Part of a small language model's weights.
Architecture: rotary positions, capped logits.
Training: a variant of Muon for these matrices, 787M tokens, 6008 steps.
Each number is 128 + 32 x the weight over its row's rms, rounded and kept within 0 to 255. Layers, rows and columns count from 0. Numbers have three digits each. The size before them is the row's rms in percent of the matrix's.

# layer 2 MLP up, 1536x384, rms 0.218, rows 713-785, columns 192-287
099:151133138096095172172116126149115105112123131095136083186160145173128120110149165119125120133083118174113134105095154154111155148125167119108130085142096144111088127136128106044134173120019131142110181132056159048175142170096157121164158119079113085083180153132167169108180170131099107192
097:063128111161126188067109123146131170170140128117086118169088119141140176140190169131112060161110129157125114139114160134158140097108133143159143095107158129155083103160124153138109153174100149151081179115103107112156148149123177133136132095127155176098145129089122137117155110078153206073
103:110179147165080167093112188137114177146115184106149214117154152117126106139141161108115106080146122163118132147109131155107183141154159160140172137116157125123059076156142196103108115117139116124032209152124154169164109105153135118094117102138118120132123132114059164158146109095133133191
098:103138142140139093128035106151130149104148120121120198143118146126115109152101126131130149155102156161128116171139098151177092115115140148118190122068215069124055118131025146156148093102207162106072141095111094163159108069156153174162148090134121129110106085122094117158125102142081125092
102:126088136124076087124130116103157162090148130140130177107129134141122102109145188149079157186081150181098127131135150149154136147156091129156128110151106133193120100131151154153141197152154106178135160168166082128109108163064130066147158115140107116178189079085098124087101150134123148133
115:138127100131088127110120080132144135149151197132161120160168100160135114124159157101171082149138119159118055198101112127200160094146130153089156154247090128116089130153099152153144088163099155109122147116166173088133100106179127096132142133136079132125173149114125095131085093073165168117
096:119088145116099131086085138129119115093118089147163120124049129105071100137101078153076072153156138100139156137146144077132126102113078154124138132138130076166126143105142103098116097111120095115168083122141103093126119156104124126095130174139155100109097174085119154098133119143147172105
082:139116111111113131100050110072116124090050099187148118116151135155110060111175143140136128155121136159083135124089111096152164105128169098098149172099205099181086148151108146089147126116109116125153143105143109160086093089105115172138105147140104126138116158142132116059136097114123123158
094:145085128144123106098116136129121140077159118115160137188110086125155058143146124138115145054105139155191185145160164149056093120097166119134136149105102151109164168101086127132108164153140126151141216173137119132133118142129113120115101232120145147200123125112128096107134110179109098039
134:113127055101139168155100146133105075149074110116173089165161123119117101120152135111142188139126104130141192156129152161113116138080135147120123126143096100056127202114140102147141139134145084162127125119077081121083194093116152146099081131139146151135118163125116150160116205150102156092
105:162125101173146123112110127151140127139166222104092137105158140226118135227104160123143092146164158151135137150173150068197118102107120133153145120170148142106133114139119153108105229136105143153124095067156128153073120160137144125125147139130158133123098120103190137135118176136134104106
093:144124083160145121097104070130105105118147120173145114145163125212063075152118155165114102143145174137066132154129123121195157138156145146103136135113153024161096144122099142122136063091127150161146143183171134127182097184128196104120148112124168151117117128097109097130077120172147080123
097:136118053105130100117117136127147118165132118087121095226137096135132122088074071144127082075088118162116163130078156159128116098118182097116138181168179143151191140117114119119160106147149208140067093166167108150103092094049110177100131031089134089127096093096156129108155157096116126195
105:116096075091056082150120090112192097187136081107117189152139081157109077108102149169143152093145167104175132089084186143099128104118159142177128146110121110091097122028067100147135114110181158171141131106110166086131110159142164098159136125125128136117153104143102127135168093147131116114
101:157091135122134139141103093121143133114178115160060050099089140138144191150142110099153099164152096144103127110115154177119170115148130060149106142116125080122132136080137161143111141097108166124114112128077172176096217067171098114117134121119129110110091092132164104118081163173114148167
079:125138171099117120141077119149167117100027126140180121146121097092114139138054114168134091120135132140075119115115185144114133151116144137149126140160108101141136196083162126110145132066138193131102149187094134163131108134086143144103129137101102108148073108158173143108152120087129125053
103:144100125099094145139155160113119094136129117154087101144186099127078110166103127149103099066107163104113191120166115147161167133078076128136173123216161127131200144151109128100072160086154145115093078160148107186130109121132100109105097106126090124117127100075139092123091135161108172131
103:145118075113070077127108122182122125093088147132147144052084133076103082120121129177151133138178117124139160059131125128145137123127109081103163087151132102125119104098119133158120120080066149069151112136175157118181154157102136101147100104155048147153116118138095072113145150171099123104
116:117113123115141127135058148123088107170155121121133190120102148156166151154182130106255087107108129162124132129144125123114142124113157140169186181138015136095223136122162113138181156147143165157110146122166128114100106154106128136048103110129105054129093138135142157141124146178145145120
098:135132129144086132111109122093119148100086109123111150102140177192109112116114127113150069152197131093164132129117101117161128205191184136186113121147121157133161124146148088101184174120128178181124108110123101022092154099106115186131173125147112128088112152138148177091159158118160112117
103:179140130123175155111076121113165094118141151090178138126143148140093135082151146090160145153128143119119111168129114130122093135134142138121133114184124120093116096168123101080183143162164114124100126140132097127104167137101097170166094138123170102127137141167061151164117175156120086146
103:172166081183125147131124199056202148110093135111082146144163089121096128132134039113125119135153088107091156178125189101149157118131165114123091112143124122137084100109104124073100116086095112116081091117191120106147111058119127059103186143173121160134141155184070124131113159159112063169
097:054100179118110152079140141179168109124161138164135125145098150128139138144121092103161148141129111121167101155092095077123145109120154131132072132087111099114113132183141090114071167108160112176089109099131051110088151172115132081133116128127135079150126127116160144115125183109137165172
104:126144144137130183097093124154106117127120157138088125123157065178140154111144121083150251119169239155136140102085075046116106112099126083085126102091131102104120104113108115100144170152129121141131083137131131149147126117125148157119140117121134127084146102131145149097120099149133131145
087:166146147105147130063148157153114124058066133129132099102118121130150188121104101208150112160073118098126094163101150112145114164085070158093133087145148161142062188141137134075142128127146077155133182154100097163125090130103116092111110148127147122095113151163126092178140140138135144083
096:153152109156158138145120163158116104109090139072098077206154100118182093098158140110134160105111159116110084131151096178123144178107170137074136137146161109152107131086171192140097141255134134163091087112143138138145114125123209116171132149142150166143200140119090121055128093095133127119
096:106122157153166140117127177150161123153139082144127163148146032097186088140132107097195081105226190100173172135130048134119164130142089178068128118136105119114106164126098140111100094118130147114157098127076087094140130127141132129127122120117128136073146113145078225206140207116090148143
100:108143094103068157137104110111131093117130126125151112136090215138075123175188160101114152135093133081074134126122175174128098151178193149117119104148075115093098139147167137136119111106116108124146127180085099100076113095129097127079056156169139114154101134102121208130162169165091097162
077:123145111147165160122181099095062159139127127133031138160097153093123126127132138140084074087152108148125106112134125117178180173117115095125136137138115144086153103125130159113118077133151135091116059140083101163099142133107204164095123091060139138109067182141154103114095144141188085118
100:123112127107072114128131111168104168116143107126136079096107176103145145086183080147129091125136118137124094177204162147093126105130109125121152105210045111134143120102111136144133161131132122158102164163104103117114106173088148172150081099113065106149142101099054119154194124077096154162
106:154107089108170135123136135141097157178127128195115140136090123141131106173176134192087119138125129138130166102096089110169058121131121118139136126138168163112118149123103150113145204127098114134162166093106161104102126168132112134088104106129159108141132139158146136132156110143141113091
094:094151131181088106113154146069151138150152096178193151047090195141109124138170125141119119124084154104115098094131128165161081179084107135144106118162069136128154135141143108107215115168121119144107114112077119167154108120086093084099139156139149143170155169110122152142136110139123118176
086:086109131135152154138100144155170140148076103141040123042147122110131130126114139123208115064133122080145146166111197113101140101149143130160152091132150115108153116153111133092147104068153099118094203149113119103135152150121125152098178061110111147134107112183166082146126133119154061076
109:137153165148067142118053112120120143098061097173161137126145115147115158150163189083099090083161092170133149195060148192142131135111138109122088091180161137139174160087104091153108097153096212128161117126181083136156130131160146176121150105088167104112120163146131148088080108187144222099
098:142112150175093076100094121130157118099169139098153092143094123162115160127133064164226094139116116055114094144129153126140122182146127169129122104134112106143102088162089125065142135129149129099159162192152104110161097172181162161173116119128131103116112100158106164121151101093126116127
109:114140059124133139123115174155136148149203108089162091137130096104152138078152159135150140126121152138147134080202131128136191233129143142125139112146137151090103154159134140112141114170145116101097105164164100111121139126153129163113139115176081146117108087139121109151083136116133154156
093:135144075162195098117080114101145123131125152135102125154181138118177107145151142122132153146112147078142080102192121169189106121088148134071150133138174160187143131085126155167171234131099109107142024149135136109098121148122205160129126106074180126087113148164050123097108087109094159117
087:108149096099141156128129107163146101131123125150095138188122150187166138130161133148128104082208137064188039084129110110157117164195162124071138111098143132158084104065125143109086123146104201156119138106109129127148108172141087123164131125119057116122121119149134136154132130119064142077
073:145069146121153120088082180146127109119154099132062110088147172187172122141147170116138144142171146134092163093147169073135133128131102125169124088104102131148192110120132138144158122144129130142141079122130124103128126146130112139132103085094112077129095147115127116125195150162081143165
105:140175091133062154140146101147112067066018175147147126078093101138142191092109128169152052145096134058105147130136137116062111131157044063169100083138134098119102083125088126058101105102162140111053110086141131080125174184133107134077133105099142164134119152091092114093155136187141129140
091:095101066078136137120071118061157101171125128114128160148139123121115116169139125091132116126108134148169072110140134158132072169113103135133122128088129154166120152097009106099142122099081169214118150198086151141151097134143125112145109129085053149056109116132075135152081092112097089129
093:112082149119164155184083133143103151078054178131124178118122132086129174104114141144112122121189121122129139083168159162111157056128142145183086162085128153129109079130160138169145096117142160120049182153126163096089134085134179091119126116133057110183124075104190097111118168141135149093
088:100056177183135130138143127138105117153100199151128083118102138104166127202159080117070181097148133109137150118100094181084178141168176121060113108132127143114168214164133166151148112126137110158117133129114188136137101167103164169116088079143142181103154109118123130108152170177189110108
119:109092159088122080135128166113104157121117144146137126089093174095110099151145119141143084114106151131076149146093100110135126150170096083096164126164164156103188104129105154086087106149148159114080095132115148139183097110125141102094114146112150145118160127103125210185043076178090119137
104:151110114115136149147062174149122139130100178091131161149166164115125118147130099168130110087135128159164169123127141141089111152123084080131144113121127088177101184200121083128065105125142210135157128130131097206143117097103112179122135125124106150158113104121142131189159106163071103112
097:131111163072154114060088117172107135172131134091111097116201096167154140159116119182073124147098146088120114147150149146165106126099255113151139116125051151111124091068161151123140162086138140141111156158064189117139150112117154110168096099148079200093107105105149098130068133082111073173
091:113111091158091168142113131115152091140101173083183109108152100113171116142076114127113121132183141147110112105130099121106163127112131136147131158145137137083057183126144151090137240190096180148120097138166106158112074166103166124136113124133159134048109164131124176123084109172161141117
100:131134112178149154135140136141137173155135129132154110139134138134143122145188085161090153176111117064117110158130170146128144150115191073125229102147112111117098166155143100141108170163138101063135153159168117109180152150123131095144125156174110098113133090129118104130117146139175082118
057:119158129155177099131111093128136109089148130167142144110121074105119142088147130083184111097172111150146056115108133123026190116101090153124118052135166117139152179185174140090149082140108201104142122116108118155139107153117133174113096142164146111185133097073124163156111114110148081140
095:210188124111136145067071123150129131150145132128120126132110111151145108110156103162150155121173092181129129145112125106159137134127095102102108127111157163100070179150078134116218125101094142150063116134139104161113103130141091120092164096114128088130197107109155149101111133139182087068
115:149133067208087181188170093116145108101166154148137160163098133164089156092144141116137113105111117142113131097095152051124145105186126103127100194079162112114101088143149174112146152110141110128139154155087156135102157150089108084144091180173088129178176081088149147149126152093177150118
097:111150120083084167138166122161145129110132225124133167108087107148090124096128101099154108099122140130100154130120163171117136159125098154133142135173138153135145153143089148173153176130151137131127163062128132073127126149084143141102118127150106105127113144074185179107118117106084115128
098:141120140137049105123045120126130064115121109108121106133161127133197101134097129113146134168150137123095162134126141093116138186105151126147120154133111177189157150140146148147091165163135174108109151129170151128151177187129178106106095127106117118081187195169174147104150141097137123125
081:161150155192093136118137185162098124159131106078164140149123141159132119084097145164146101138145255164169125086123163123120073215161130145132143151089136155150158147091147103089172112120114184127163151107104123103149108096122114105117171101122170154149123092125080110155153104121122113191
105:137147131208168141103143181121073181110112067138119151107157111094159131150125105204125113097129122170135092105151079114147059164145129119132131099138143109143130124117076124115103124136101150159115157143123153045082129112190076145145113130102167100097137130082179088111097141159121073104
105:115101121100144129138076108150163171129172105088129095174110097109118150018142101147100147136126111135149107151126143062145102112070120052121101081136132104142095076110114118101118150121120109120112122117171169106117206110132133028086087112171130111114132100122143152094127085159157122128
107:102086105082141136134119079128075068117129152110132169147132119091181169179140089104134070132170130176090144151123068106131160134192169123118161163105183132105129110182160142108147159158131121153118080162116152141149157078141096147187122111122099117143141099124105117171101100139108127080
099:091120140131129082125117150128135194085123116175162132166119081142136154131158086126143139152126106072119124177106118121084138112100068116097104139106133127122119075110132150122041106082113123181175126225173114115101126163106127150130128120116159088161125123141107156115117080130147148138
110:091095131170102168147104116113126109123136154108130116141119123156113111094140114178116181114156168100113062192153144121048120114126098163094097175103093080089147194170126131159082134145133145177148147170109138095188126117124164120126118098149097078152126027119127093113160135122147090122
113:120157188140126186093079125114100154128103142147161108141069140154166153105140128183077117141074097090097103138175143082128189098086164038150093144136136104122086178138182153092118144126119097176099114065103137107121145149146142140132118179119161146185157129111130147137158120120164078114
108:150190143127113090158095109125131159141116180209155184110120110131112105149126091118143102098089127165143142156138165076063120173098203138106151132113157182163136158174109168122121142163159122133154129099067157138159168102130154188133138132080071171172082176131094143085122118118137104174
101:133100106154059117172182111116113095103133157119147132084145165137110133050105106104130158161159124142146186162168093134110128146145114052086152144106109171147106150130142158125155141161134133179084107117122167139139132161148130161181114063117088155137138138247086127143122139098127096125
101:114000139093057128131118106152160147154104118131193154100061107142121120165118148137113124089099118090153125090109124129176050134127194139116103163126155083119108138123177061161134176099124122115083106082115139140130152105122120123137181080135118133064086149129155152162066109132116119133
096:051055108107127077135115123109161069130155146121080138137184113134159141110166119173119133141093130164146138088123135155178146158107117154100127128123108079133127112127103139071126230126151172137144129141138182111104125118106140116168125103131107127130149078092097148134059119125128118107
091:110170151102101117116130096163153153149075102089164119125160165172109135103109130169173106176112124146151127128197186112128176155141079163193156112136133165127112069083153102119145145104136173066130119064161125124167117131085129181154118122122147088105144099125170150058162094160109104152
093:112129167135103084182120118167104081103113125113131124124139145212112155163099076072126101148106123140159164129156109090077093161116133116141152140140154092183147148115153109048143138083100170120152133090045074126144112115081171133140122145109124138103122182136155123171024074162129196106
088:060110177129117159088102131077092094109093155186125129113145137143046133118185087104122094154156118138188175150160186119165101136091153112112123148100111051076102134137121167147165111134137137153142093105118106101127169122127140114082133116111144122087084120091164180117184178115109143083
114:144134088139113094070137095094122152122151137085114201111145152144180132149113165141167140128133139179099065150179180115100122112142130137110159153152193107190088105105108185139099160144112134087163123112165082133132184111105122116097107185149123155077161204129049116115042095164136116101
083:092106151065141067138117127179178134151185149095198150137097073117123124144153166152124127171114105082066117108048098127080102142060195134134127084169081172074104107121168090091137101077081115165040131148123077148138202153124185117173145151172144142061176092187124087152145133100137141086
096:161178134131136113148135133129110129092121213102138054191155146136127080152128140123094144155153145154125090142195096139153178079107173144109186156079134135113092167201150054145132168101115132067118125104101095208162197119112119073132139147166126133156152110138154147188139106167136127142
105:149159152158081125114109129164122118144200117149162143148149178205072083132113139136150168152093112122132078076107106172154137140156178146169132106112155045121134160156056102078108079119152086059111108164141086098134146145147174083159139128174136106106118138138141099205129129127073094147
108:160174151115136152122109102149167135110156132208135171190120120115127087155131169079108189184145109176118197109114165129177149161165106132117087175102140081171130111122136135089126140102086145109156124138138100131163154098088158108102125151125161121190111118146158118124081102194116126136
101:138131074166122130160143124043180092132114203130099129180147166149127124089079075128139129174144127122118109103154128163118142224159141151073115144102123144154160123131126105155098106133080105123096179076131180103086137123128126152071131219181089150160108164112149214102096077119119110110
# layer 2 MLP down (transposed), 1536x384, rms 0.214, rows 713-784, columns 192-287
093:171108101111091111113108089164157128157129211106120150110080148130089142165205126188129149154118189098082072092116118154177118106115166111127129111133103147156139129124161170086109162079142152119147141066170093103139063123147197101133180093130108134101095156104109080209087163213124093097
090:144173126082150112151077133127125145121130138174162098051132124110100098112138124125197117163101093133174137141172087148094090211132148135142134064165172101127183171119159133104119109128141131167159134178136148166082118097122147095114137146079099126106145117170133032135094134142113131137
103:121189068119100120058104108192145118122133139188106186161147129137125089089156130147129094103136183116112144142111131137135159126109168108141082150160117105089105088161184145139132167198149120106088174151114151115110168139093123126127153174154200140140144086147129188161139150183128130127
102:119148119090092088080149072179136124117039143131138178149139128103133130122106123160126066139112139152040147176109105128112112126109100168149133119128189091128159100114076160162155101192054169088143167084149157170175103092139048151136078149113128142151169160097123116155151104135106085100
110:115214093163115168142092138174131101151127163106160111176180074193156067120140129087091128129129156101164100106126118132252116123109172158130143114135098145120070132106157118132130145181107134155150150133123101131145117236176144175127106127087110134081110142078169145198095166128103063176
112:122074110175064139115121139146110111092123115177090039105190088174097151175163148153160124132096090115098098072193139112106140089212142114128110130122148101111145122164165110126121161156101113151113196141143094148119052143084113143074168143130107103097165088148121107127155158090131080148
095:142111090153109142139158151170067137171117103177126103141117141131122129119100139145171049136120146072140122137142164124123153185123115114131136144183134119108092122146130160207095097111165081114138163141180074142115137098124171160103112181072108071133135116154125103155191106151115052096
091:087146148147155124120129118091137086152118173106121189122090096151129142106079148120126132095108101124106153155187123110099144160123149131145128114179124107111123120085069076125148190142126146096129129167117095110171145148102146200109092075157117195118115157125122134185086167119165108145
091:195120129093139146112131167175184119141132131139108127105119121133095173112166122173163099179095102139162132148144137080154203173147135117143175158143152108166127171174119140113084123168143091146111083107130100103051089128096087120095182113163129077162086053158204078055127095143111136098
106:111126081134089165118166121160088151136129120160125154087191202107068122136137160102136111135027133152069202128091127090147109090174181167116104157121143143167152124169209032105137092097186155102113085139139172142078143188160127141131097098135169126136159122095139149158128150166178132117
103:155087092137164126151139116138201090084103079124085171133058124113095138162231135157141127107144116157082126135120134129132126027175075141104109152122112096091191204115151092093131184106202103119106124109132148095147092126119143179156119150138112146145092107130144127144150146153119091104
090:112177089141132172124119135106148125155103152097134121109134094122107128164122128065038096119152145124157155080118028082138140072111098036163069143139147146072122144142116155113088098170171102129103071148086162090122098115122069100070142123120074090176117101138144078126158139176142155087
101:122177126149117166111206141141153136092148172136114144073114121096074146090139191070127120149158143156128102097157128114153150244089142074128135179146165133108178103127173128209140102124136136125143115079147141131125094142081124148117131094140142078120134151163100092061169120159088129156
102:158090169082103156152123106095141158127090135171149098155152103102098136117103111138138135169199138181088115136090121138136100113087122088178158152091187118174138148186132088170049119105207089086182066107101122124170113091108058086095191124105178097085143130108138080117192094134129122185
109:086130157102120118059121115151110102112153094137140135119074077129157126115155111104086155148096144126126090151079103116100118143155062208147155169122103131131130145096138121165155081131171147109103067180150069129105126130092194051083164083147198094098138172165072166108166105098164107134
081:116118187166169133093183125142126168125134066151139174099155092135115135156148120106124150103156140132162179139151097122157170075117133144118192142126138119139120150153185123089162174108123089141162095106154158151202117140102039113127068124171123123096128102129075126123119151118151150075
093:103147145124107092149079140094146100103127157159157114151172142133109115130138140202127181072090112102153202117172118139154070205176158172134106125129079162090106126167102106089173143125096100136141155155068126130126115138172154106129164081186079174118063155141120145122113195076118171147
101:109125114089095107187180154127141117134152176054191152152154143139155170142088117165169113167129147102097111230091113113156132090090106137133190150194113108159119123104099097097126082089151152113155143119155109098128107186170212057153109111151127111132113106069134206115147126071055097174
111:055125106075174167096140084150131164149078170164108086163123116106059151131144168118172100119071095144139138104111137187121151141148131157148073093111153123115132190119134150128124125136097111184170151067105233076086141161163084113118151106111146118102151087093138137154161089073096117152
092:137174179121134150151136132190157124101051174169103110065103110071069159118154148116126115131119134115099098147146074072126104055174087141106156134146169100163137130080172145166111049130142089099134142156215177117153096150113083158106172119112171183092109117137120164190101067081088136110
112:119101113067151062133133124132100103103073103143142119127157134136142198118163134184140155096077103068144147100062135199113152109097134119105182189172138116120119122173158132186111152148128064191098140123107141149162066079145119086115169146133131140094155114098173036106106091182120160111
100:145136094144096132122092160159116197107122114099129134127104096186123126174122128106075124088128132106125130118148091122098117137151087186117150127111149121109150126200076116127138177113146115133079070134124116138201164066117137079131117110121125118105104098063128115108093163104138168091
105:090152109123139113139105163074150174167116127135195197075120140136106098136145116132136141137172205063131094117124109141120137156114140171104206110122139108158175187094148077114165114209208132114119152127096126129119103160101081126141163066139094122078143132133134100059060101125130138174
107:157140103106135104198080108132118078088133078126125145130101095141110153161173118132131106121102121133143178168149167099219132109125133078163134119131150156151091107171176105119156101139111060178129162193110115166169102155170096098147170114154104163125141142089175109138103099134105162142
092:060119124158131173151127136171133104164184088129129148102101098149128125113162182161102083079155148118165124120128147120131138172155101098166148177134122129186137142105109066143106187096157122111131089138100089131132123134106097171101168117144138150148119121190129128097153106092126165126
082:124117152132184122083137116124131121159150085165124170138147100115096133151157140197087112132093127120101133166170124173129122121145094074124108184145133141076192078131134094158152118119117119091147088124143134098161083149151106145107098109124144124064124155111087131113164054120149153126
098:140159130134131173142162155076153131094153115103116123141098136159123071184122148109129099122135089123116169057115077119151131106121088075178153104147144120109099071106137075131143162131133141159144127060135098125098083028108114136082118164135077171150126082100162085119134156132189073147
109:132143139119132067109125109173139110142158158150140125125126083165141111088168157107129077142130127117109087165130186139071124070126080156145095081118170118101145150137117128096107132130091117141115104094084110118159142095142110128136133100096103033136186176105113121130157089117177146075
079:103144112109073112130144107057121126151092141125126134153148115184113071075159146178071145143127121165119140141133082108137133130136123155093145134118153126160128164048105122145092077139130174148184160112114102093103125126124138164096116125122124154127121093095216176137174123160091122129
103:103123158138177153181109111112149094148141087129090126177177082147108064098091129091120103101171101115129169157137188126109125078158155131141158141110161137156109177086088132185153139067135095076159152114076105162145117155157132107122147181143096184146101088106134113135077132135094169152
102:174147125083119135170122121113201138088132120109144154216134131126102113142107153176085129142201123185139137179057153089097176103149151144108083124155077113077131082098107136087088081123132111073166137108119077123152137063124109150108122132159155202193062140166125099142142119094116104164
106:149157190064109130141187103094131144115131114100098153153172113166176165152137152099083115157102094109122135123194099118155137113145155120110109112151059134099161095124151170158132114130100169105097125126160118133102085164138145123113084161132121130200123079088196077101075110152104102116
089:096112127119144129119070091151130129149073105099111134179110149123057101078112100105141151113145143128118104115141137177087124131139131116138140136120102126153139144158153155166104135150158168105154149094074109085119167154145171115129147161112130167155186114161160137178182160122140149160
110:189156173131130164156112107173110106176122130119135150159081106080158155107102166100131128182159156168219136147111085169160127103099121137213159157190203137141136081143133103140123073166065110158096105187150114120131044151167088136084116110139107162143167111104132152160130173158153181134
102:085204166049078132079123183109101102112176136094135140129137173098112092152114114122144104076136148139171135201154131127143114113094177115100131147165080097127049107149151199099113150138163132147135150126116130126159135124119139098107117147147121112149093107094107075095163185138091125137
105:106169088169094185147129093205133169170131158132135100102163101108160148183161143146104173104071151122086138137190150132137136126146164062050168136149151101155144205163098111123102176119069189097118098085171133111076085075139160106178116166119151163113149087127124197072140160131161162163
084:049118149112086113056137106158137103137136093122122101127150112112131166102173117111051123136137101129134164152137097159159123129118127138129132167167093105082147072118187075111120157113145104133150157108168105137167138130142107156132150115133152134093157142114096114181163164117149140094
091:090135131115192207129110132166139094103144084118154055175141108122092090165173156111128127082139164103146115080166124143048133174077106149153107126153179150177143074240103153161140109123091107132130138105128121084128122142120178116083141093126098052134122119164093113172112116163199131121
080:134180091151162215138143091138165160097148161151108151151126099112116105133106147168134154102153148078115192186145077113098163093177192118102135106109141170096106139135082152050124132138109127088128158112105113076089165138141204170131112148148196197126192110135116056216085082074199135164
108:157157139116138117149092136114152141140103172132062122167195151151169146093155111161187116149165104155135129168096116106097140082127123109076108114100141127126078131100109132119148115093157051126111140122137082128117102121108097107145184091145145097169090165073166160119145119112147106123
094:184112107095073108165157115119144114134092081135115126114113088168170121161154183168176133168152136116129144076134093119132146119144113128092136130085125062124082137156098172111110165160151178075098148057121159122143078094141151131093163180115058105089222129124120061127113162099149142149
105:068059129086114126035182091081065118123078068197165109151175148179136058156102162124138195153110092165108129143117104190128145108137144112166140101115135151088105119127109136093099110082127144064067130125199144142105202087168121126144142069133099146177152118118076177110142108141095096138
077:159088197127129140134132107176116089136149099149137118199131152094125090163089169154137126122083095078129178146147177108129122169129104116178092183072206123143163143105112165110113130128099153104207122077155176093101103162132194108079125166102134087100178175157092160119128182106082173163
111:145119154124101118084065157061093124135112116076112181096178142161165188085150120149140145107152168167161100160108151128092119168099127120112145121112149133091108087175128166139179106119149134134126114118145139149147113155085086106117122141100116120142117105119136132070119124168122103111
112:161157143147145127034162114112090122112092117136142156059135139113142126127147104133178156168088087129126147135165138122103117150190117117128062115171073114076162177149113171110139140105129133123117130132166129074117149146129206122127073174093168118154109114165129127182139071173088128119
100:122088166162135134140116102151091084143090138126091155136081123124139107123118170083123148143151091049096081104113097086156161134130098200095114133080146158098076181120120175131122116218165169161197164100125122156169097135118099130158118103115146163158106104100129180134149158130092152141
092:111136176102116119157101145117131077171131087193180057162127109149136083162052132140114088180091096115164153074128159144166172071123052144102178117084148106130118090122149129143099150099109132118106132117099128151150112075161070146141146146131145105114113129120161134133103127128145173135
100:066154123133085105132126143110199135110107140128124113144082129186095149151172161082129170148112151092159133165119126148081141090152137198115127143165104174114160086209201114147136114137149169119151079085087119178123057110159127131126097123149149107097151104077157128114092157125079123060
078:113172179074209128091136110160078160156173062174175127102131080090118134151121122079135186088117133074139218147157165127047119126114150101104191134142151105144108142125151094094151108166085184127157145099132078095144112139115177091102084124156183126139116154138131148126092135153138082094
102:152119173132128120138161163115091119179153153122118085139131166116168132083134147110107126122134094136121161111176163134147115086106145092100069124128046150118146159144180113181100105082170134122090093123113120119122065107141153122134134108149201160164085118099090133091098144130099125152
111:159156116111135123095162108131127088137141146155124135112163138142177123080141139189123196184132105132128201106155146141126091132141112102129142111110121117119098152140146111179170124114110164106142103175109100112179077121188159138166152146123129111100138087128182132100157166177135150095
099:107092084167127096135138140154108124118152159104179039074103156141112119144106174149137117143123124043078149120140139164132073161134172137116146175121207133157166044146145083179132132167109151141110126091137118123085154135127124098106157112183129104161135134138150124157163105197143128171
093:139128150131110135134119135139127239117092155122172129116132085141120153070116151121096126129108136169152085095142065054167141150126103105102145124128100131085168138116116152106149082069175088173149123083108142133106091142129044142165120153040037137131065141075131160118140076119083156128
080:122122053117139061155109179102164123102120114107128114133132092182147121160157117157099131086137085108165141093140124156163136101174129126125155142154119077088077095097095110147075125117167120082124104170168075120187119118170089108131070134140080121186156110133224105164113101171129140119
106:120097190154147179129135147127136089168110115103126085154115107140185127129166162083101140120152129110165161135148104204094098079140088084146138085105192135137158148101154130133141125096082093103179123123191132102129125151156136143153129135084138142098112170122085147096160110176134191144
108:132136085109130167181108100172093117120125126165136167134145111140080092127131153162077167109189153133100105132118166106136142085135147115153198131071137112179184169120173168088103158168077103124115146082113124115107103179153146090141107136173060106144164138083131086100183134200121199145
106:123109120127134091152099166112102098134146159136080143102106147123105117131100113109132133123105139151150137116109106096151150127153115119086148113140186124088125122080108119150142187177119060106175142083196181141147117136073076140140124135166119140139064082134128126127170133176159077128
098:131158081148093166124154142098112130122143170088074090173155165071053118140102181114097166121137101187118162149152179127139147191133076094120228154109143160172123090123111128146160045087112109091098133146147189156098115113136139069131135113076142123149148165113140142104177108150115113099
107:139107227098107152091155146120122146118079103135150112152120157102157097118112121137137108125160204132113145086157101109137103148091106156103133122124073131110114162167141068112133090139133150113145183117153068119068164073160110162095120129166153132145149174160135135158079085110111204156
103:115131141100140160106101094121089095166122086118133149081153108083117185123120134081149147099144092085124109103175112110132150118068132118110129147153167096137186125160151150167115153099126096217117121075057090151172166129074106106119121136132099109175142114071112124135136111142104106132
094:119099127117170124137126174129095152170120111169204145117125155115156175121112142065173162104109080111102169127117088094149163146079147170135163128109080099109127137129172145133144123129123125147152111193111074135101103162092144095130174100129086114111072139095078102156138144132160126150
102:080095123143114140133148146136131137144094098103153163138105132147108176153126160163195194183115114081120115137140139121141115123151137149102140153107159158111138091092173121160137137140141152090132112066112176114065149123112120144135146129163150103158084078128123130167137109125113187116
101:126138191103141105100078114131141137109194135108123130088174116076137140162139123123139197147136121088119081134067158126067134090124123043105059155126111118160130116128188098124119157140143159131158163141174114133182119100134128142128101187110086076122154158084156127142077114144170109089
095:118097172206100090153105129126173223110101096103114109071123111111105183136149125141175116164059130088168089103054146106116108083144119137128204159174090189102161126109226078122109102150131112122118129165128090097169120115117112139092159197188147077156151110146185172135136098112119163087
093:134114136138184102152107108077172152110107083204127160114134113095148101145114160120169141092185100122163127123174110115153180126148088146146155142133154086107131113172096136087138103150142124124140113151187192143207131109116058102129146141107119076052086179146115162110168066124107129093
095:124104148159123118157106093155167163123144111133142122099111105147165134152201140130159171126150095096137207160134174152173115213143158100115106183119155139099114150125122107166134179109089141132159141037136120158188100159081085145174123082129161126205183112122149148103110173122176109147
091:152158139178103124095144113177109140018158104088124123146125138125124146142124132192116129118162108097169157142182114084113186136188104160060152162155193126093131120153171168133135138103131112086177138116174154126135109113140210187116151147115136123124165105132142079159106079135145155144
108:167129116093032167127154114170190079124128129144138134119130103085160135144166162120166178121183101115139166178070127133108092141157137106092129205123127095162140069100102149101130132136113137076125071132106149125082133115156134157103141155087160133113115193153131145077140162143124121139
083:206155175163115113139120161127174072147073128105075154049140147094071058134146140117132146147113079106108167121150099124110089117139118132169117114156134131119148161153123139140115158132131110107086151144216129164120167128221166157104130139084152122115136172132085125135153143109107155091
082:112131107068094149114139110084113063147129080127138058098153113143172125130150147132082151173097134134110126182074089118132119066144080146091063091141093130178084095073115144189167093114125089139130165151166127100138104152183090155123177156118060140122114140148143213081114152118103110087
106:104093148131112176152108095123121142155160126118128104121106106131132138127107109060173087090130118154158173127109133073096111159102153149174139134096121145146142150133100102199150141136096147122118074173130130122167124099151100182139051109150060086140177117095158125106162109112145131131
105:097113146109128086096104132136085137191132098108096123083162119096115166113118222145063111058214223144088125128074166136107120059112116133092115145140122179165101144132097131119167148123106177083125158109158105072126138106085115138153080139117105068075171146173163117048142129119166180134